From a checkpoint of a small transformer trained on Wikipedia: width 192.
Each number is 500 + 25 x the weight over its row's rms, rounded and kept within 0 to 999. Layers, rows and columns count from 0. Numbers have three digits each. The size before them is the row's rms in percent of the matrix's.

# layer 7 attention query, 192x192, rms 0.0878, rows 49-82, columns 0-191
122:515456534477485503530507515521463485488495510504522522514479505552496531516470521480508474467480496516483494484525487518493513544506535499495438498509479463484486526500503505502552527490529480480494462482442474484516441501531530511479483451500509460512471488506471488477460499501532505503445518514494521500467482449514505491504507452498489512464535472476507491467465488528542522515483483516526494494496522479538516511530454520528525497499492490498477512536502533545487504463484503497532449544537523524517542513469542446481497515464513482484495501506529474494438484481489461480
118:500499522502511507517482506477532508487517552537515507529512494506465453525472534492475486465526522495503477531492496503533494524471493489462476500511529511479468463477538511478498533536498509461486489535532530536516534465512525497507506503529483519522497516507493511482464479522480469519499518597519480499461491466500517492543500483514513488545495481518534527518522518513518507480531526522492485524541529553522491512521518516503524479494487512486498516454477483556506514509520524483492495499491509547515485479512511493544501516418438496494496513515513504544429504524457510467
117:533518501492507496514529488511536451493462537502507485509490563546501510520532535497478459542503529539507489495517550530508528509476475503533463505499543464495533493462479502540455506514520538483531485487492510522476500481540483498513514473481469489518491541475523481516525509507473488452494538495473484528512522490462505514487493488509514497490514556515488518491466505483500505445520521522475525530483550463400510502504508497451496502479489501532500488495485454477484463492513506465489510506490490487498517529536491523476527502506473514498560531505532530492480459501525473486
113:497498486483512495528441513494545492489514490487450491537492537509546489480513474489463452548503487517477543508461527507503489507473512492533493497484489509450486468491521507517523517491524498533539506502533481480484526489512512487534514523551491509516487503525517499518466515490481539477472507485506467455464502528478446504513532522495550491527449495481493481521526446502495509471460506469492485531483592523499496487542481487497496471479517487470520477516532539491503484510507500500489498496510513501491462510535493436486539493457469496460514476501513444499517461508482535512
126:477517491472542485520526530517461508518506513494532496476516476517540509476507500463490488468450457503529516542526549490516485497514464492518473466516496484510449466487511507555506518505474515487462470477477466489516495524532501514520508459496536520518454509483470521503505508452464539531518525467522461508505540516448555444503528466480505495487537512513516487512467501469552536501516480496484507491505492531501437492475531467509502496515512458485555517527511478498510504499504526454500468502510473499531501488492502512496504528453476484462531489485505517529474509532535488526
123:450519512486479500495524490498488454436486502473497457537498507516476520500498528555522457500507524527484474482553518531484498421508493523495484492456482519473481474520479507453486486522516504509488503519514495494535471539504495529510500513489541528521472535494528510513477497476521485453481488518473543511532469491479492501473523452485517475485511526492538489513512522466513469449540532481497517545485477492561525514533527452515477485506481502472475473492508473525526485504481520502478508484512543485479516469521505489440495541473514497495468528526540519521535510477494484504
121:496502533512534510483504517511510472467508473501500444443481554501474521489517506473509515522534493523541452493496495538465518516511497540477481523477488467551501482555509553494490512484510490522498516488497510502527521504494516487493518480486498457464507476498473507521501526483463481462479460481504503542454469472499482488480545513485498504490474463493504553486468460466470534528562523445506513529467532519463464512520508489485480530492471471491524505453496512486496516506569511501536501522521493469549517476458496494495488501468484497450447506504509498501506514490493517501
131:535476509504531487528486502467488485488491493512489490511529511522483519484479487475546479481493472476548550522513501482489496501488482552493496499489505434508483484516516491541544463552500546562473474466447485510517495508506528519478495506486547535488550496496524516512506491531514495534458489519472511498524501490523460547488535484505503516488513537553517467545512551547511480513477486503482467494498543482504513481489493512516487536513506502530504469500487516487497531554508484468475512477484521545532487462516523516515503523530495475491445468491465511518479482498459550482
125:545540475500511478484526495495485507479527487458512480498519448510533508495514519506523492484499486494489520474447524502503538536501517516513460475560531529500516436510492482506494492464508453517449485537520502529523504509492504499508484497535499498530479472529526513552490516516513467512479503494495450488514472480508491505498512510463496534524489505480494475504504505466474498516547463526508474485483466496465559470505515491476547556503534484538459532525542458495502538481508482521511466507452453497515507510447515466490506510461492533520498529503488521470481519521526548530
115:459484510531487486564484466477485472487475475504470515493511447502526509491449521555506513489515516520516498476509486498506542492473509485526512505493499502507539481492513485501530506494458528483496475514492488508513520508485473504479486478447488483500535544522470531510493510515476499476497517478460481460520499487494530556467477499485507469524504514533524455493530468506489533501488483569536486477496557508522532475513518468474544526519493501477506467494479480489531529536451495530528495478470449513512496504481583496466569499482500516493486502485504455500506497531522507470
118:531498499551493509452489523459521525480459504519492500453487509509527511518511481513572512522467491509463516523539518481516494492484554489478502470516525522534534479500467501492483529542503505512534519494454503487495504524493440530528468462551545484486524521507496497507546501481498489534512496508485522473490517494478491484529514476519475454500513468502469477512504513485515483498475490522511498526509490507447507484572535519494576515476497468488493528459505483503505535564515513519479510520445549506516509514515487527503505502493504517499499514463507467506559499503507480461
116:468489478503545471535476499480507515511497473526499481512473480513498487477509496522484523494497493529517515495506492462508512509506517496546506479490455498504541501485493493539491492535521497503476517507497467494531488549510480460488504478514479507492519502503561505512478503535468466501533549468486526583517469465536486439482489522508537492553533467506548549529465531525478516542513460502469531525507517462516530504505506513522543508475526479508499502519527455491509457539533542493494490502515524454478481504506499512508538506488529495515463514467512526482487462458548478525
129:469481455498502475522468480468489491506550478513530475503493534496495501513496516538511539516461525452521562486521506513500488461480472484485495477482495461510513498459482476460524527519519514490543512472483539484533523479555483517480570533491509514529495494520493500480469504511457502517479544519484500510497481487512502467477490531454492564517480512498457504528486563516457556511521515448508527503524492520484498529507474490542552479507494519509525513484458499528511519467515460537504521493481554506525518496479521529491489482496477497491525528498465502489509489527516486481
124:474518469504515540561486532479494473513484472527494502542530516522512444520513481503505498500498525527536489523495472520503556522476506504470539484523488527547479540494532483486514481553523534534448489512499514485487532484537517506521518499503471506490514429512469507478516520461463476478498531488463464501509559449493454467475505503483492496498535453502484500509509505509481530467510477506470498488515473508486509477493478469508529536448531489504477484488509502518503452454457482478540535529514495491525515538486490506508497476520520492532455500483488525499483542486524476486
113:525513502492508486503520519494498476527482499511472513527490486503495521460529501542527482511448503473491486509486469487545492525503510455538514460497511505503468472500478500485560508535527449463514530536472497496465499511495506526517474478530502526551527484548538552520518473491526484492476517593503510471515515495472500518496535516508511515476481534531500489473496471493502501560496459443488485532463499460486515476530472491522504493523527472494471487506503527462536472494511483486472507517490517491521480508522478530484466507527509461510545529507543503473473497482502452547
017:459458442526501521503506507558492469504460469502505499473560526456501455503544525494497504490522470481528493546486505522462508509512510475496448489500514510463527475456473454529523523448468503541488487504505501508507521500445494484544507496502517476511492464496495486510524474479465513522494544462544485477484493485484481522471501480547525511467524501541470487507501471496491480482504519521534509492470497518460496537524468496512518463494504531521534492460490494498529455518519449495520505505518504541508484494518529501449543471459493502513483531484520538529489478488496506489
018:477492529463465512452464469473491495492520526541531493510491489512489464488518501492536504460468554522496526532512499510528494533481514475528514529484451481503513469494509460503505507476474523513503482502528456537514521512512538512505497496464487482518460491543531494493465538514524490481511541529450482510451483527538518479502505435465501491478452535510507490528497504502503481482474532523499488530500479440489495507461509499508473521500520443485487495529522512507540496515437514508414513467479532521492507506509491465538517500522504495508531502500443494488483512525485489497
021:545559473494481484506474521538550519528463504516439506536521495490477474534472454546490502491507529503534518507476500480525544499518515519535489432512501534473467532533519492481523493491515472480486472522531492502485519487513478488512505517515479470519458511511480480480471485483535524563513511488494553512460485524540506484454483480518477490462496444467484540496483506490518519491528491486443534516478474528485507508516526486482535520492478506500482495494488492532485438503501503546492498518516536454480508511516520490512536485483508507509472503515496534447511546503508491502
021:482494506505486455526498476487511477448486495518503475507524480504527480493497499506501505496489456536479501538514448514464523540471519506526472577507480509479489533481486496506488538505510476511488510547483494529492468476495481542521513498521467527526543481485526521432533475467481487475463528480517462524468505489505499502521497514487485505497493503481495514470476480531501540507540480489497519475521514464524496520490515465479500506561506521506538491544467475518482458502493476515502543546520495459500450538515516522496452440524534511484534525513500528545512504478520462531
021:519533478496523501488481473488483514519493502528498546511467521508471482554493547538484453489492485534523464498518529502524524447520492502465518546488526447483488520531459512539528509500520501517517495475522527510536551483515544456513513521477507480491466497499525504494491493524531495498452459539498500493534505520502489488453494475467528520523472468508504550488497575517481524495500546499551498517506486508529506524513483528509476496493491532478493510482513519545506463501474479476511481460474516518496492480563475462511519480539505544527507468488476528478512513539514519508
021:518481555510473514554529561481514484538504498521499551519503539512456519500477491507481487471534503501495511495520507501510427494550529494494523535511521495525536510536520481543538480484498514496453489481466481490507502518504529482485498500450496452492445492482476520525538458520496511514490525552528552464480537497516511489499453487507548534483497519510505496532511506547524543487543511485491488501510498496512508482525488503508554523508492503500489500522503551508485531521503546464489493482453499537545523509466476490529527490496496504531517506486468487535535517493507509492
022:498509530515502528518532510470511506461508512524498504501520481517527481519480504485498509511514499481485498510486486577490526482491471525463494581486509522541472513514485522466495431497515504487517478523512498463533507551533497538518480531537466464478460521512463470497495501486518535506493536498487521523480492495529542470516468485454489493485498469504492489550500494474448520496522498496500538512493455571550449516501509501518508498487503510489461516469509515518489511476479492501467490523483527499501514551508473519520484469462514538507467493469496451431499493489518495510
022:487505560513477429527507524492508479493493485518527498521473496470504522504500538476497469563516487515492472533508499478436453479487498501485551528477511470549500539511503507503469526519471500532511561469493477501495462531461499478451490503522509516474564524465493509487492496491481493495518481491484480499469477498481540484489512478456567549495530512488503460534504497486497508506467520491479494472542493516475496504493526470489490496486507482519545511506522501467534509458475515486522510516483482506445503502456524500497463491473529547516511554500527489503496533523523508506
028:498520498510482546528529534463467478483526464504534485498503496509523555532468477493511532467524521499546472511508486487522491532552514500522510537484442472522471529477482505496482499557555510490488542494506516525492466489490498490476541486525467526500464552510480524519486477493507488497500491516504481468445533519528521499507512517509517528476522521461481461501487477496496518480567442514489497463464465506550493497471508515509522530538521488505504471455497504474494542485498481457510508497500487466489493445468526486535496475503502537530478485487461507540492490509511482486
027:496515517499511500492527526488477461459470499531516494498473519498511499524525506493503465511542515512460499518483509461486479466483500534459514533534463486498519512543498502510499526530448514514504484533521493497489498513450468497476508488493501502489487498462489465464490481462528521491497462483477499538526502513552510499556466494459516544484501521471471483470494473501453498504441554458485538505467529484497508505475506487462505486477496479510480510545529470478445474460471516522438469514494472507469512451481501481517527488486529519510469546490460456510509518537516508530
027:528508484485476522496507533519467500491498490554479484497498475504501501472504546475462461520500511505512485487491564450482472480506491489533520556472488473464531530479460514521507534463481500473519443516490474484512509495485482515538519467548494552463482504494495479447505462531518457495516510483512497505483496515473477482523503506480497511476509527514487535512542530487478449507449516455540514497537500500470524522516512485540489493469514491484527460525534517487541485510473525482499470518515481516525480523520491514486454472460541543492486496491524526512537479554497508531
032:515484530500497449491479510462520522487489521443479537510496476486497489506534479490522491535525492514456489494502512514495456486459498498495484443486509504508531478542535500498474490501450492519506491520530455492487473548448483527486493465457546470522502484502529479507481479519461512557503501479518528468532505553470500525478503489490509493497518515534506508522518521517522480479480553478493484475489471446442455472517531476461494474517513501476491547493487523509467495507497522519500466506534491558493514480496527516523527510494502466445492547530505459470506513488474507483
034:493454464516504510509472487503515507521424510501481540508569482523495478507541485506510507494465481497481504502511506486518531506482486478494515524498533496524502493512478491488524509506497525511467476500486507495462525488523486499517460489463479456510477503464488538554497541534540515517526501475484543465534500548484481515443526478512499495487514487534522521526484487514571517510528511546515519527493486507458507486499519513498487474531517487510450530482504522539555449545536463505502476478458473513537440528498507481505463489492473503508531519485526526490509474526530509516
029:499487500491522476501502525443496444513472516529520463484504496503501497509518478530503503536510478519513470465493499498499500490485485481461467487494494468476495559488530519450519456549571518540451514498522511552493548520529453474524507471500494517521466503513519495538486497457516519441495462533487511509493487486546483477482492477498457522517454510476459492536454483501503490507535516494469494484484475493529474462464517494477493468509509515488481475459473466539466510462533483498494499506472501537484552488534487493482509452512483493480476478508489468468507495511493508494
035:466494484481522458509498491463523513513471547511493511493544512528481528497518469549540562493500469478519485507494469490475512528453480482476509487499498488526461501484530466470527455536541515496479530444495517480472494493493513480486464505471489501521474481508505515568520474520510513515528501524499537466531458500492515527467538517530500457515481486521518499479461497526541532517543485516447494498455476507507466518516498494472488483510487496496485509451459485508511491524543482500545504519429471475561486489497510500480503481544493489508532490498498496468515513477524492480
045:496485476508520501513519485501463435512526475497530472467518526487481541507485496486484497492513481489513474489493465500477513511513482478494492570504459503506472503453508528484508484533568488502458537487524527541485477497525498545489519481530475565478502528515469488503514460443489505411477473498528453538499518484515496514527484520482497519517488532459459448487504510502501518508523477505482504470485503508551501521464479470471518544536516527518498479492479475486459496499524513473522542513502506475509484456539491487462517488518508503509491461478469495534498499525488508510
047:527492504473493507482460488474487561489464532497449534536550477511494460514520526491504535513474517510488502528528511532537516489476501480504493446488554525507517498536504481522486514490447511518528481504466485456489526486492514495523484505475548460509488463492508505510515541569484480572526503497498534458511481516452488510474519500517507480488517482543568533503504486515512499525509504508518515562520473492441489461528530568502485496494505494509484541499509517521536478524513491530497471477509495508518467516474494504519504506489490496479541511519522520502517485512527508488
036:504472486502529466517499475444540492479484533495532491506562495528500542486546478518540521472495457495492491485481467503488531517453493473469493547493485475522447494481515521473550460551577507501482542495502535501478488490497486467516461478458503502510501495507506517558504510488503515484504486490477534498552478486514457507472531534507491484507493502528498473483475506511538525505522493523481491481499464509526495483497516505487489496532497489479497520399483469534521495509549496500494494507431505481526479489487523524487491494519512471463514492503497543481506503475505495491
040:511521521473477520463453508530487535486505510495463505528477462481505471520499511487491515503493497506480520542503517500513511495518492518533523412506554528486532486513506477493452521444423524488544464543468468457526532503509515492502493506491518442504479465496509489462530493569471467556529496468504514486481453497454497514514528468500507480501504487525563542482512478509482479504461508479510521523490495482447500483513519527512510463470498489509497498533513529468539503507472512506493482475491494519503512520495464524546493517469499502504505507514491484482521490518499511484